python train.py --num_hidden_layers=9 --num_key_value_heads=1 --norm="rmsnorm" --lr_head=0.0085
Each number is 50 + 10 x the weight over its row's rms, rounded and kept within 0 to 99. Layers, rows and columns count from 0. The size before them is the row's rms in percent of the matrix's.

# layer 6 MLP gate, 1472x640, rms 0.0474, rows 676-705, columns 0-79
101:47 54 33 58 31 65 52 46 61 50 53 53 62 51 44 66 48 50 44 50 69 50 52 54 61 45 53 62 43 64 51 64 47 57 69 21 28 49 62 56 45 46 59 66 44 43 40 38 37 59 45 46 63 62 53 44 58 51 65 60 63 54 67 68 53 46 53 43 42 41 53 50 40 58 56 46 64 51 42 42
102:35 47 43 61 64 45 51 36 48 52 51 48 60 53 28 38 61 42 57 78 61 45 68 48 35 54 38 50 48 44 65 55 36 56 52 58 47 49 48 50 39 37 39 43 49 59 52 40 53 58 63 41 60 43 65 58 66 45 53 45 40 48 56 38 47 55 63 44 29 63 48 40 51 53 41 61 49 53 50 33
097:58 39 24 61 39 46 55 53 73 57 36 57 40 49 36 47 73 74 56 57 54 36 55 45 43 52 53 56 44 52 43 54 52 61 42 48 43 25 51 44 33 59 46 46 53 53 48 42 71 45 37 51 62 67 55 46 53 66 31 63 54 49 55 56 35 55 61 43 54 61 49 58 44 48 69 36 57 57 48 60
106:57 47 46 41 57 63 48 64 52 42 66 48 43 53 36 37 56 38 43 53 42 68 64 52 51 62 45 50 44 41 32 61 48 48 60 49 39 43 64 50 58 44 33 51 61 55 33 31 50 52 61 38 54 54 40 27 32 48 32 48 83 47 36 39 52 65 49 47 62 63 52 54 36 38 47 50 43 62 37 59
094:50 48 58 48 78 42 55 44 38 56 46 51 52 50 64 40 56 60 32 46 44 44 53 34 54 57 47 66 55 52 44 56 56 41 58 52 41 69 60 46 29 27 31 34 51 53 52 46 51 71 61 44 29 53 68 59 57 50 46 52 48 61 42 51 59 44 54 52 62 56 43 60 60 68 51 46 78 44 47 35
110:47 48 46 45 37 58 39 52 46 45 74 39 47 46 69 68 35 60 53 50 49 56 56 53 52 62 67 62 42 48 35 62 58 46 65 52 28 63 49 38 38 49 56 50 45 55 45 44 42 70 51 41 48 71 45 39 31 56 33 45 49 56 54 49 55 51 33 31 52 38 60 53 27 34 40 33 46 60 39 55
112:50 51 55 26 46 58 69 54 45 56 49 36 44 50 55 54 37 48 40 40 53 51 52 54 48 60 47 49 51 47 41 57 60 57 42 59 51 54 46 42 31 49 55 50 48 57 40 44 53 54 54 52 56 45 58 49 57 50 63 31 62 47 50 36 45 52 62 36 50 43 33 49 51 49 68 66 50 57 52 56
100:45 57 57 43 57 45 65 51 46 58 26 54 32 75 50 52 48 47 50 66 62 48 54 37 56 47 60 49 53 42 54 53 59 54 45 48 49 46 55 45 57 41 31 51 46 51 58 42 16 35 60 51 50 43 54 50 59 46 33 61 66 49 59 51 49 51 41 47 52 33 76 41 48 55 49 40 48 54 37 57
099:45 52 45 59 56 63 53 38 54 48 58 51 59 50 46 65 62 62 54 49 50 40 61 52 48 54 36 51 44 60 39 61 42 44 64 47 68 40 48 49 46 63 63 52 48 79 58 54 50 44 37 37 47 35 43 55 44 43 47 38 54 61 39 41 42 55 82 41 52 32 40 53 55 37 49 63 45 46 55 36
098:57 58 57 45 52 40 37 63 55 54 54 43 41 51 53 56 46 54 68 63 59 46 53 46 57 46 66 62 33 38 42 44 46 59 41 57 47 49 35 61 53 48 53 54 59 48 56 57 53 35 64 65 51 40 56 44 52 50 47 42 60 39 47 51 38 46 50 60 51 58 53 46 59 67 42 54 43 57 79 53
098:53 56 43 60 35 44 58 49 32 51 61 55 41 44 29 65 51 41 57 51 48 24 58 47 59 52 55 57 49 44 04 41 62 60 62 45 53 54 39 32 41 52 60 56 47 68 58 51 43 38 46 35 45 61 63 48 39 50 55 48 51 60 44 46 47 52 56 39 53 49 54 39 44 56 54 47 46 65 51 41
094:66 55 63 50 54 60 45 34 59 53 53 51 56 65 36 49 46 52 55 46 33 41 44 63 42 73 54 47 69 34 43 58 48 59 62 43 52 44 51 44 57 29 40 53 49 34 45 33 59 53 63 53 50 60 46 46 47 61 48 39 53 37 46 47 35 56 50 55 68 43 67 54 64 52 55 54 49 49 39 38
099:43 62 63 58 49 43 61 55 45 56 67 63 30 41 56 39 60 46 48 53 40 45 45 55 49 65 38 43 34 33 34 45 66 52 51 43 43 54 59 53 59 34 54 40 52 52 41 57 48 48 36 31 58 28 53 36 61 49 25 52 41 59 57 42 49 41 48 57 55 33 30 39 54 67 46 33 57 46 48 40
100:48 48 40 30 59 58 50 46 52 37 42 50 60 47 64 55 33 60 61 57 45 51 60 63 70 64 53 36 47 58 49 67 65 34 46 69 65 48 48 58 46 39 49 53 27 56 45 65 53 62 43 43 43 48 62 39 39 52 53 54 65 52 50 35 41 66 48 32 55 53 34 46 47 51 57 42 54 47 40 44
094:59 35 70 42 37 47 52 52 33 62 42 53 62 47 83 51 42 58 60 62 58 54 51 37 53 64 45 59 56 48 43 45 49 51 41 68 55 48 53 59 42 41 48 37 33 59 56 64 69 56 37 57 43 53 48 52 48 44 37 58 63 62 35 58 39 31 37 63 45 58 44 48 41 32 59 74 48 40 42 51
108:48 42 54 38 75 58 63 42 46 43 39 47 54 64 51 34 52 53 48 35 70 46 55 58 51 47 53 47 53 45 55 48 49 40 50 37 54 57 58 52 32 50 46 54 50 64 43 49 61 76 50 40 51 51 49 54 54 43 69 46 29 50 55 33 46 48 55 48 64 48 55 62 47 72 52 55 53 43 47 41
095:62 44 42 44 42 60 63 58 61 70 66 55 49 70 54 57 64 52 54 61 59 34 51 29 56 49 39 42 40 57 40 64 57 64 31 63 50 43 66 35 50 36 58 45 51 41 71 63 40 36 47 54 49 60 35 58 46 34 35 50 42 55 53 59 43 51 63 75 55 43 58 57 44 66 41 45 49 59 41 67
103:67 56 45 66 49 41 58 45 34 65 46 41 46 32 60 47 66 46 26 45 47 72 55 44 62 41 50 36 53 51 31 50 44 74 49 56 51 57 38 42 58 58 64 40 51 51 55 54 43 51 25 43 58 42 68 37 62 51 61 51 43 63 42 54 53 54 50 53 33 56 57 55 53 48 44 66 37 55 33 61
095:65 41 48 33 55 65 46 58 49 68 55 56 21 39 47 60 55 58 38 59 45 58 60 39 48 52 35 57 45 51 42 63 27 51 57 52 62 48 52 63 43 60 49 51 45 49 76 60 58 55 47 63 56 32 45 52 57 64 52 45 34 46 42 49 46 59 62 44 56 48 53 47 56 51 41 44 60 51 43 59
098:73 47 35 42 66 68 56 51 38 56 43 57 53 50 58 56 59 65 42 44 57 34 49 47 50 54 58 52 52 61 58 50 58 50 56 37 45 49 44 63 25 49 34 62 43 69 36 45 56 49 46 54 38 50 39 53 56 62 59 32 53 52 48 39 53 46 46 72 41 38 39 55 52 50 48 31 46 44 38 66
097:61 40 44 49 63 46 48 44 46 40 49 37 55 50 47 48 46 49 48 32 46 67 44 69 48 59 53 52 44 43 51 60 46 39 37 33 37 40 54 61 60 66 33 50 37 60 59 37 60 62 43 49 35 48 43 56 58 50 40 64 43 59 45 30 33 45 53 33 49 38 51 51 54 49 44 49 41 51 44 51
102:52 40 61 45 40 59 37 35 53 53 34 54 43 61 42 65 53 60 42 56 45 33 51 36 42 53 33 53 68 37 34 57 55 46 54 71 42 53 46 44 41 39 42 59 51 43 62 52 58 37 58 72 45 46 42 63 52 45 61 48 43 44 43 47 57 50 35 63 46 64 67 63 37 57 56 42 46 47 50 58
100:45 66 49 54 40 53 61 41 70 70 48 49 49 51 48 73 45 60 49 56 67 49 67 57 46 82 56 58 58 64 40 47 47 38 50 62 31 66 47 58 51 47 62 64 53 49 66 46 47 68 41 57 60 66 48 41 39 51 43 74 48 43 44 45 44 39 53 45 49 52 42 30 47 60 45 66 59 49 75 46
095:59 60 44 33 55 34 60 52 49 55 53 53 47 69 50 43 62 31 39 46 56 37 45 55 39 45 47 40 30 33 48 64 50 59 73 37 42 54 64 47 35 29 59 48 45 52 46 52 35 34 50 63 64 64 56 46 23 64 62 65 53 37 55 43 51 46 59 40 46 68 58 56 43 64 55 32 53 24 40 48
100:74 60 44 50 36 46 60 41 33 56 35 56 45 46 42 55 69 49 46 54 58 48 59 44 42 64 52 52 62 44 62 57 40 54 52 64 43 37 45 45 60 39 48 63 55 58 43 49 37 52 48 48 52 39 49 49 54 46 48 52 89 53 47 53 34 55 51 59 57 59 73 38 52 52 48 50 42 74 57 50
099:37 59 49 62 63 47 37 42 45 26 70 43 48 59 36 54 58 47 53 67 43 49 49 56 42 48 47 41 47 62 37 57 57 56 57 42 44 49 31 56 48 31 47 26 62 59 57 54 50 47 82 53 54 60 60 45 43 43 64 59 56 46 57 59 35 51 30 48 54 52 38 47 61 47 42 57 48 46 49 39
098:41 48 52 37 35 49 43 31 57 70 49 37 57 37 59 37 54 49 58 64 48 36 63 43 36 39 24 50 44 45 54 62 38 55 62 51 43 52 66 62 39 49 49 43 43 59 60 66 66 48 56 48 60 48 50 45 48 43 51 50 47 47 50 44 46 53 56 70 35 60 65 53 49 51 47 46 27 47 51 33
099:59 68 61 36 55 56 60 52 51 58 68 43 32 44 52 65 53 39 50 50 48 35 56 45 64 42 48 44 54 48 63 56 42 47 66 68 39 64 58 51 50 47 45 50 60 54 46 47 70 48 55 60 51 41 49 47 57 59 69 44 37 56 42 50 39 58 50 37 49 49 41 52 71 41 44 59 47 50 64 32
096:44 55 57 52 50 33 64 66 40 31 54 60 45 63 45 43 48 45 51 65 51 41 51 67 43 71 55 34 45 58 49 52 51 56 50 56 68 50 63 33 53 53 37 56 62 36 70 45 59 48 56 49 46 55 50 50 39 53 56 61 68 61 57 46 38 59 69 46 74 53 35 50 71 62 61 68 51 46 61 58
094:40 57 41 34 49 56 43 33 48 50 41 55 52 61 57 45 51 49 38 56 51 59 51 30 50 39 42 51 63 52 40 56 47 55 62 58 45 47 41 59 39 46 43 56 60 64 56 50 55 44 56 54 57 67 48 42 59 46 76 53 37 38 34 53 61 47 37 52 56 56 41 47 55 50 50 51 62 47 47 44
# layer 6 MLP up, 1472x640, rms 0.0495, rows 676-704, columns 0-79
102:41 63 53 60 29 28 42 51 58 35 34 44 55 36 52 44 30 45 58 55 68 36 52 51 60 45 53 47 54 69 65 40 59 51 58 48 50 62 42 61 66 38 78 58 66 34 34 46 50 53 39 58 48 74 46 50 48 41 60 53 53 52 53 59 56 43 53 42 75 59 45 49 42 42 54 54 59 62 63 43
099:40 63 57 53 50 57 45 63 49 46 47 56 60 55 54 45 50 66 68 41 37 54 56 44 54 63 50 55 60 34 35 55 38 48 62 51 62 58 66 51 43 57 71 49 42 47 48 71 29 48 53 69 41 51 37 48 38 44 47 48 75 49 47 54 50 56 43 50 54 35 43 44 54 47 47 48 55 51 65 51
106:48 54 61 53 41 51 45 62 58 55 59 49 42 58 45 49 51 55 54 40 50 66 43 50 65 59 55 51 48 37 51 62 35 54 70 40 43 39 46 36 61 45 51 53 58 60 58 53 58 52 54 53 45 34 47 52 53 41 42 29 44 44 51 58 35 58 37 41 46 45 66 55 62 45 30 41 53 50 56 51
106:62 41 46 52 42 59 40 48 50 47 52 35 33 36 47 56 68 49 62 46 56 53 62 50 62 70 50 59 51 60 49 44 58 56 54 66 62 43 41 52 59 58 37 32 56 59 30 34 53 69 43 37 57 28 61 43 39 77 54 43 42 45 43 51 53 41 52 36 49 38 64 63 55 72 47 53 36 37 43 46
098:49 44 31 63 40 55 59 38 60 69 42 60 65 50 41 33 49 53 58 46 41 49 37 60 40 48 57 59 57 48 40 42 56 63 45 38 63 54 53 45 56 48 43 50 50 57 63 67 49 47 52 42 58 74 61 59 50 60 41 50 58 32 46 51 60 51 45 47 56 35 52 33 56 68 75 63 66 48 36 64
101:57 48 58 53 59 22 69 47 69 42 62 63 54 47 53 41 44 58 29 65 46 53 49 47 49 39 37 54 72 30 46 48 52 58 53 54 54 47 43 57 47 58 52 40 38 53 38 46 44 45 34 47 46 42 62 57 52 43 47 38 66 53 54 53 45 30 45 36 42 30 56 65 39 41 59 48 40 43 64 75
110:48 50 53 48 42 36 38 50 48 62 46 49 53 48 35 62 52 56 36 47 48 48 40 43 52 33 49 54 43 47 53 58 50 60 45 48 32 49 40 51 50 55 37 53 55 29 60 57 55 43 56 49 47 49 34 64 50 45 51 63 59 37 34 55 37 50 69 60 57 49 52 49 31 52 51 41 51 52 55 65
105:48 48 48 55 55 60 49 51 44 49 42 36 48 53 51 61 42 56 68 50 42 44 49 67 48 50 63 59 41 49 58 41 56 47 37 71 47 58 45 33 42 39 42 63 29 33 46 54 26 42 53 43 58 46 51 58 62 42 38 57 66 40 37 55 55 70 50 55 20 55 33 66 26 45 43 41 64 59 51 38
099:66 49 42 51 56 57 40 61 41 33 53 65 24 47 49 37 58 53 35 63 64 53 59 62 36 39 49 48 59 77 50 54 49 53 33 72 51 33 51 54 55 43 40 38 32 51 62 19 40 58 45 40 47 54 65 44 50 56 39 30 66 54 44 58 40 55 53 49 60 57 31 46 43 32 51 44 32 66 62 52
098:35 53 76 49 58 52 45 38 39 46 56 47 55 53 47 52 40 57 55 60 53 45 56 57 54 51 49 45 50 43 32 56 49 36 59 44 47 39 46 51 51 31 48 56 49 50 75 61 62 64 52 49 42 48 54 46 67 42 44 56 50 23 60 40 39 37 74 20 40 45 36 34 44 31 57 38 61 50 49 57
095:51 61 58 48 49 49 43 39 64 46 23 60 47 66 41 39 36 40 48 44 47 40 53 54 49 49 41 76 41 52 45 60 53 68 57 42 50 33 52 56 43 30 37 56 35 65 45 46 55 41 55 52 56 57 38 46 54 57 59 46 56 70 55 50 56 39 44 30 50 38 70 46 37 50 43 62 65 55 36 51
094:65 29 49 36 48 64 43 47 38 59 37 49 55 49 48 37 53 32 55 47 53 43 51 54 42 50 49 44 77 34 44 56 43 48 52 58 70 57 65 41 58 53 53 64 42 40 52 54 48 41 63 56 51 56 64 48 48 55 62 42 46 44 52 63 46 64 43 40 46 34 56 50 52 42 59 57 43 55 40 45
100:59 47 50 42 50 43 43 45 40 48 34 61 63 52 63 46 48 50 52 38 45 57 52 42 46 50 43 25 49 53 44 53 55 57 65 57 63 70 53 60 56 48 52 60 33 46 40 57 48 38 47 58 54 49 40 64 41 64 57 53 29 46 29 54 48 53 55 38 58 46 63 54 45 49 41 39 53 52 52 50
107:49 38 60 63 56 39 62 46 51 47 64 47 28 60 70 33 44 37 37 50 61 64 45 55 63 40 46 58 68 59 41 61 56 56 54 57 59 53 50 47 54 34 65 55 48 56 47 64 41 45 44 44 47 60 39 46 43 40 63 55 36 41 52 52 51 47 46 69 54 71 45 54 44 47 28 44 58 51 60 44
099:37 43 65 57 52 55 46 50 38 40 47 56 70 29 48 56 58 61 42 57 63 69 52 59 61 45 45 42 44 40 56 29 46 53 48 55 57 49 40 43 51 70 62 43 41 44 50 46 67 43 70 52 46 59 48 40 50 52 42 41 27 38 48 38 51 48 65 43 67 50 48 63 46 59 78 48 58 38 49 56
102:40 52 65 56 48 48 42 64 55 57 30 63 49 45 55 57 60 56 62 66 38 47 47 59 39 66 67 55 34 46 47 49 61 50 39 67 60 40 55 40 60 40 60 45 50 45 52 41 48 51 77 51 69 55 50 51 60 71 55 56 38 47 46 60 62 46 48 46 57 41 40 46 31 49 67 63 70 54 54 49
103:57 59 43 49 61 44 46 42 64 37 37 64 58 40 43 60 48 50 59 62 47 29 45 46 50 47 43 66 41 51 85 54 62 40 45 52 58 41 47 46 55 70 50 59 50 46 53 49 59 54 45 31 38 37 46 45 54 59 34 55 40 56 50 56 40 43 58 41 42 53 43 50 49 50 53 43 54 42 56 58
100:49 62 58 58 40 54 47 58 59 53 44 49 58 53 49 50 63 59 62 47 69 48 45 83 53 42 39 43 62 62 62 61 48 57 62 62 41 59 54 36 58 45 48 58 55 52 66 58 56 44 30 46 70 71 71 39 38 44 31 47 45 37 41 43 55 42 54 67 51 36 49 67 37 48 57 56 32 69 57 35
099:38 44 40 46 68 53 37 29 44 69 45 44 49 46 53 56 52 56 34 49 62 43 39 35 63 41 41 37 58 62 48 58 54 43 46 49 47 39 33 60 50 71 32 55 54 52 43 67 46 67 44 49 58 58 52 53 39 57 40 39 58 47 43 50 26 48 52 55 49 47 57 67 51 44 59 55 44 51 48 43
098:69 50 49 57 41 40 49 39 49 39 60 66 58 43 53 45 61 48 35 56 75 48 55 37 41 55 64 60 31 63 55 51 36 40 45 51 45 62 49 54 69 36 51 40 69 57 42 52 41 50 55 54 64 49 26 42 46 63 49 40 61 53 65 48 43 39 52 48 59 37 41 73 49 54 62 27 42 43 54 60
104:51 64 39 44 50 41 52 52 56 46 44 48 47 68 35 75 44 40 60 56 30 39 51 46 48 36 60 51 47 52 40 52 66 55 61 37 52 55 44 58 28 40 79 55 45 57 58 56 44 66 55 25 44 60 49 41 54 34 51 43 63 44 60 63 41 54 35 53 60 63 44 44 47 52 50 45 47 58 55 57
101:34 48 78 49 51 53 52 49 41 50 53 57 48 39 50 38 40 47 62 58 29 52 49 68 50 51 66 60 55 53 35 42 45 37 58 41 37 48 52 53 36 62 31 29 65 45 56 39 46 50 54 53 43 51 48 37 42 32 63 53 62 41 75 49 68 68 52 37 60 50 43 59 55 50 56 45 60 47 53 39
100:56 76 40 42 44 44 45 63 49 63 43 55 33 53 33 55 44 42 63 33 55 29 53 61 32 53 44 52 50 51 63 48 50 62 43 53 45 53 46 51 57 48 33 36 57 59 35 47 60 62 42 67 61 45 59 59 59 39 56 53 32 50 76 35 54 58 51 47 68 60 54 47 53 48 48 44 53 59 52 50
096:51 51 53 63 48 46 56 52 64 43 44 41 31 52 57 40 54 55 67 58 58 46 52 57 48 46 36 59 42 57 48 73 52 55 43 51 34 38 32 45 60 68 59 43 55 40 40 47 49 54 52 53 36 49 51 57 48 65 48 47 59 48 65 51 50 48 60 60 67 55 60 36 66 63 59 53 39 53 43 61
098:47 37 61 37 57 65 56 35 52 28 70 58 69 37 64 51 50 50 45 48 56 45 49 60 51 64 40 63 45 55 58 53 43 50 51 44 53 61 57 40 50 72 68 52 54 58 59 57 46 42 42 55 41 56 60 52 28 61 50 41 67 61 33 50 55 45 52 44 56 47 30 60 57 40 56 47 50 50 62 56
102:41 41 61 63 47 65 37 67 53 71 43 41 56 38 66 40 46 54 36 44 44 62 59 49 60 58 49 58 78 39 70 49 41 56 56 45 49 64 60 42 53 50 42 52 45 41 35 38 45 60 55 63 66 57 55 55 51 58 53 62 71 58 36 53 54 55 39 37 55 42 46 28 70 52 45 47 49 30 48 49
101:53 45 39 39 61 57 42 50 45 42 44 44 46 47 42 34 49 51 42 59 42 54 54 57 61 58 37 53 57 51 53 59 46 52 59 54 60 74 28 53 56 49 48 40 56 41 52 48 61 36 72 39 53 27 46 45 58 53 38 46 81 43 47 32 41 37 32 48 51 45 42 48 54 43 47 50 68 54 40 67
096:47 62 38 36 38 47 58 55 55 42 25 59 36 47 49 41 50 34 60 51 57 33 41 54 51 50 66 51 58 37 45 46 51 57 49 53 68 71 36 49 69 47 52 37 58 51 50 57 56 69 55 70 56 66 63 43 53 47 49 52 47 71 56 61 46 49 31 63 64 58 71 38 48 60 60 36 47 39 48 42
090:49 46 42 59 54 54 56 51 47 55 31 30 52 43 54 53 39 33 51 53 48 52 35 55 61 38 57 63 48 50 53 52 41 39 48 41 59 59 58 55 51 53 75 41 45 53 29 55 52 62 42 41 65 60 49 67 42 63 54 67 30 48 67 67 43 43 34 56 63 50 55 50 47 44 30 31 43 36 36 52
# layer 6 MLP down (transposed), 1472x640, rms 0.0493, rows 676-704, columns 0-79
099:61 58 30 57 50 47 30 38 59 52 43 64 46 54 62 19 70 34 54 28 52 51 26 66 74 52 58 53 63 43 50 30 56 42 54 50 45 41 48 52 44 57 54 29 32 54 46 63 43 41 51 46 46 54 36 67 40 73 52 36 57 48 58 54 48 42 42 49 53 50 64 47 38 44 40 69 31 49 30 51
101:42 59 51 45 50 48 47 48 49 54 46 57 52 34 50 48 45 39 55 60 50 48 50 60 50 52 74 39 44 32 46 45 34 42 67 49 34 47 37 54 52 59 69 53 34 44 56 77 59 68 44 61 50 45 59 74 58 22 46 51 66 42 43 37 57 66 60 38 45 49 47 52 36 61 49 55 52 53 37 70
099:67 55 61 43 46 64 62 50 53 67 36 45 61 52 59 52 38 53 40 52 51 45 30 59 43 56 60 58 66 36 61 62 48 70 56 65 50 49 63 57 55 57 45 43 38 37 47 57 47 48 43 44 48 38 59 41 47 57 39 56 48 36 35 44 50 48 54 49 52 56 64 61 58 72 54 39 48 48 62 62
108:42 45 58 56 61 40 45 59 48 46 50 58 34 40 70 44 54 54 54 54 51 50 62 46 42 47 58 49 40 58 49 37 63 48 61 44 52 51 56 45 41 44 42 51 19 34 54 62 61 72 59 47 50 45 43 64 33 56 39 51 43 33 52 50 57 63 50 45 46 47 51 59 51 57 51 51 56 37 50 59
099:60 64 65 44 62 42 44 41 38 43 50 59 41 55 43 44 61 65 41 47 45 42 61 44 54 46 49 50 54 55 53 60 63 49 64 54 45 44 46 60 61 39 57 59 37 39 55 46 69 57 69 71 62 33 46 51 50 61 45 54 63 41 65 54 63 46 56 30 56 59 55 57 47 48 53 46 38 39 58 40
104:55 38 43 46 48 46 62 39 42 52 70 33 45 47 53 56 62 62 52 66 53 52 65 50 39 57 64 42 47 49 63 50 50 68 52 49 51 47 65 49 45 64 44 41 52 52 67 53 49 47 33 57 71 41 39 37 33 52 40 49 54 31 51 59 47 49 42 55 50 52 57 30 66 45 47 57 41 60 51 54
109:38 41 50 53 45 48 61 43 40 54 55 39 52 41 50 59 53 46 52 72 54 30 49 43 44 63 48 54 56 67 56 53 63 46 51 54 56 33 58 44 36 50 29 41 51 61 55 38 47 66 56 44 52 39 47 49 61 40 67 57 39 47 51 52 40 76 59 50 21 44 54 58 50 61 26 37 35 49 52 59
104:48 52 42 46 31 65 44 36 53 52 52 45 45 41 34 65 66 52 43 42 48 43 63 27 35 45 45 56 58 56 64 75 52 44 46 50 52 53 66 62 46 47 56 54 46 29 37 45 53 76 57 64 57 25 48 72 50 24 45 57 55 47 55 33 53 44 57 62 44 62 42 63 61 39 49 55 66 40 60 54
101:68 39 44 56 41 32 49 51 53 52 44 63 67 47 54 53 61 36 43 32 54 40 24 44 41 76 44 40 54 35 35 67 49 50 44 57 48 42 38 48 46 48 52 57 53 55 44 42 39 25 49 56 46 30 45 50 47 44 44 48 41 39 38 46 50 82 42 54 55 29 42 52 59 58 48 47 28 46 51 42
098:46 50 58 61 61 50 52 35 54 28 59 59 58 64 48 55 40 52 46 64 50 45 67 52 56 46 70 41 48 35 40 50 40 41 42 46 59 38 42 67 39 38 53 54 40 54 50 55 41 57 36 45 45 38 51 44 42 48 46 47 66 53 62 65 44 41 49 39 32 43 55 32 62 68 35 58 51 69 51 39
097:51 39 29 53 37 54 52 47 42 60 51 46 60 58 39 48 56 55 51 44 58 52 29 50 46 55 50 55 54 38 48 74 64 61 79 48 54 51 56 31 63 76 59 43 44 45 42 51 54 31 65 46 59 47 69 34 24 55 57 41 42 37 39 42 41 62 43 46 41 48 58 50 56 54 47 45 40 68 62 35
097:52 66 53 55 45 59 34 44 56 53 58 37 50 71 50 58 47 48 55 32 38 59 70 58 57 51 51 52 53 58 55 53 43 45 47 33 51 52 49 36 84 38 41 56 61 53 39 52 52 51 50 38 49 51 57 65 50 46 48 51 45 58 59 40 56 52 48 43 64 60 42 60 55 46 70 53 45 46 42 48
099:40 41 54 53 45 45 60 40 53 50 60 64 38 57 43 46 44 50 33 31 60 37 37 60 66 50 45 31 46 51 52 59 40 52 49 61 40 52 45 75 44 40 57 58 54 59 48 42 40 57 46 54 52 53 72 36 56 53 55 47 46 53 73 61 54 51 56 53 65 50 38 36 51 45 56 50 35 63 58 38
106:52 39 46 55 54 60 50 39 53 47 48 43 54 55 62 64 44 39 45 64 38 59 62 50 61 54 47 43 69 35 32 42 41 57 64 66 63 42 53 53 58 34 47 54 55 63 57 45 42 50 50 42 63 55 51 41 42 61 69 53 59 56 41 53 54 38 53 68 50 42 39 47 50 37 42 56 41 54 61 44
098:36 51 57 57 58 53 38 60 63 39 52 40 57 43 47 30 53 44 56 47 46 69 51 36 39 47 67 37 29 42 50 25 54 38 57 59 36 46 63 45 65 58 38 35 42 36 57 50 56 53 60 52 38 46 41 46 51 48 51 52 40 40 47 47 58 52 60 31 50 40 64 51 40 65 56 47 47 44 55 32
104:54 51 28 61 52 62 61 67 58 43 47 60 37 53 45 44 44 37 56 51 50 39 85 49 62 53 59 50 54 45 50 51 62 38 59 52 46 47 66 50 60 46 29 41 50 53 49 41 48 63 48 71 64 43 43 52 59 63 45 54 50 68 64 36 75 52 56 57 41 46 39 57 43 45 52 61 43 50 56 54
099:33 42 55 39 70 51 43 34 46 69 48 75 66 46 43 51 34 48 55 24 55 46 61 59 70 55 57 46 63 40 65 37 57 64 58 35 69 55 47 58 68 41 55 46 50 67 45 40 54 60 52 52 52 42 57 63 46 81 42 48 41 44 54 46 53 50 54 43 52 52 34 37 34 59 52 53 65 36 53 50
101:44 50 59 53 40 42 57 59 43 34 46 42 62 50 58 35 35 54 50 68 43 42 61 48 60 56 53 55 36 37 55 27 52 45 57 40 48 37 44 34 59 56 44 56 44 46 52 55 58 50 52 43 35 41 24 56 81 57 33 56 46 58 60 51 53 73 52 51 52 46 54 36 74 58 72 44 41 57 64 56
098:70 62 60 59 52 45 33 59 53 65 55 41 54 48 48 48 64 53 50 37 27 55 27 39 50 36 56 41 50 64 37 38 40 49 58 49 44 43 47 49 47 34 57 51 32 39 63 62 67 43 35 77 27 42 33 49 56 40 41 45 62 33 58 50 41 53 53 34 42 41 51 50 53 62 40 68 48 44 51 36
101:50 47 53 57 54 60 56 47 46 55 51 63 55 32 57 64 56 57 37 44 59 52 15 59 45 40 51 57 30 43 39 25 76 52 46 44 69 46 41 53 44 69 44 61 45 42 53 52 63 53 51 48 53 43 46 47 48 49 51 47 64 42 55 52 44 58 51 46 54 60 44 61 37 54 53 48 60 47 48 24
098:56 58 58 33 58 38 54 38 54 38 38 56 41 53 50 49 43 51 54 67 51 50 70 59 46 44 48 54 44 50 39 40 49 71 56 44 53 40 50 50 31 43 54 43 26 50 49 42 47 76 43 40 40 42 56 73 44 41 50 41 56 41 54 57 44 64 49 45 52 28 61 49 55 30 50 53 26 67 33 50
103:73 47 47 29 48 33 46 43 59 49 42 61 40 64 50 54 42 43 51 63 43 48 66 45 30 66 52 41 69 51 35 63 70 55 47 51 56 43 36 52 54 62 59 45 50 60 42 44 64 59 61 49 59 31 60 35 46 57 53 66 48 46 53 57 35 46 56 49 46 56 55 51 54 33 49 31 41 57 44 56
104:49 58 32 66 44 52 51 42 52 39 52 63 49 48 57 44 50 43 41 57 51 64 51 55 51 60 55 49 63 53 55 64 37 36 47 63 48 44 37 55 33 36 48 60 52 67 43 47 46 57 67 65 56 44 46 46 28 45 50 40 61 42 40 45 45 38 67 51 52 44 47 33 30 32 67 68 58 51 39 54
095:54 50 49 51 49 56 56 45 52 50 50 59 55 37 54 62 53 29 42 42 48 44 39 35 37 57 63 53 43 33 62 29 47 51 62 63 46 64 44 47 52 61 50 57 41 55 45 41 19 33 51 53 52 47 50 40 31 48 50 55 38 38 43 51 60 48 57 61 55 49 62 47 50 61 50 52 52 43 39 39
098:58 49 33 31 48 57 45 54 55 60 41 43 35 39 54 47 71 52 48 55 59 50 58 66 36 46 28 48 45 50 46 71 58 33 54 41 60 42 52 44 67 26 37 49 47 48 30 63 46 40 50 46 56 42 58 35 75 54 51 51 38 40 44 48 36 49 45 59 48 51 70 54 46 53 46 48 59 46 49 37
102:53 46 47 46 41 60 50 49 56 68 43 51 41 41 45 49 49 47 63 46 77 49 42 54 56 61 69 64 59 35 55 63 46 43 55 52 57 45 40 38 65 56 53 45 59 46 49 36 46 41 44 69 42 50 50 37 55 63 59 41 50 60 56 53 56 43 65 52 41 54 59 50 36 51 60 43 43 41 34 33
102:50 32 40 61 39 38 62 49 49 41 36 73 52 55 57 53 54 51 49 56 44 65 57 40 45 47 46 45 55 52 50 45 35 37 44 64 45 57 48 52 53 44 39 60 36 54 56 42 50 47 49 54 49 64 40 62 52 48 42 65 65 59 56 51 41 60 63 54 43 44 38 47 51 36 48 50 45 42 45 54
100:47 26 44 55 47 69 50 44 39 40 67 47 47 55 52 35 44 54 51 60 42 53 21 61 40 58 40 46 55 60 35 91 43 39 55 48 67 44 50 69 48 53 58 46 54 50 48 58 47 55 33 34 55 46 49 50 54 58 50 38 52 30 64 64 53 57 69 55 63 49 55 69 54 55 42 48 35 51 49 53
093:63 55 51 68 59 68 58 39 52 46 68 46 44 48 34 47 48 43 48 50 22 35 19 48 41 34 48 48 45 55 67 53 48 59 44 66 60 44 45 51 53 40 35 43 49 58 50 46 54 62 45 54 33 40 49 49 45 45 51 45 45 45 36 57 40 50 52 62 40 52 48 35 34 36 47 45 42 43 65 52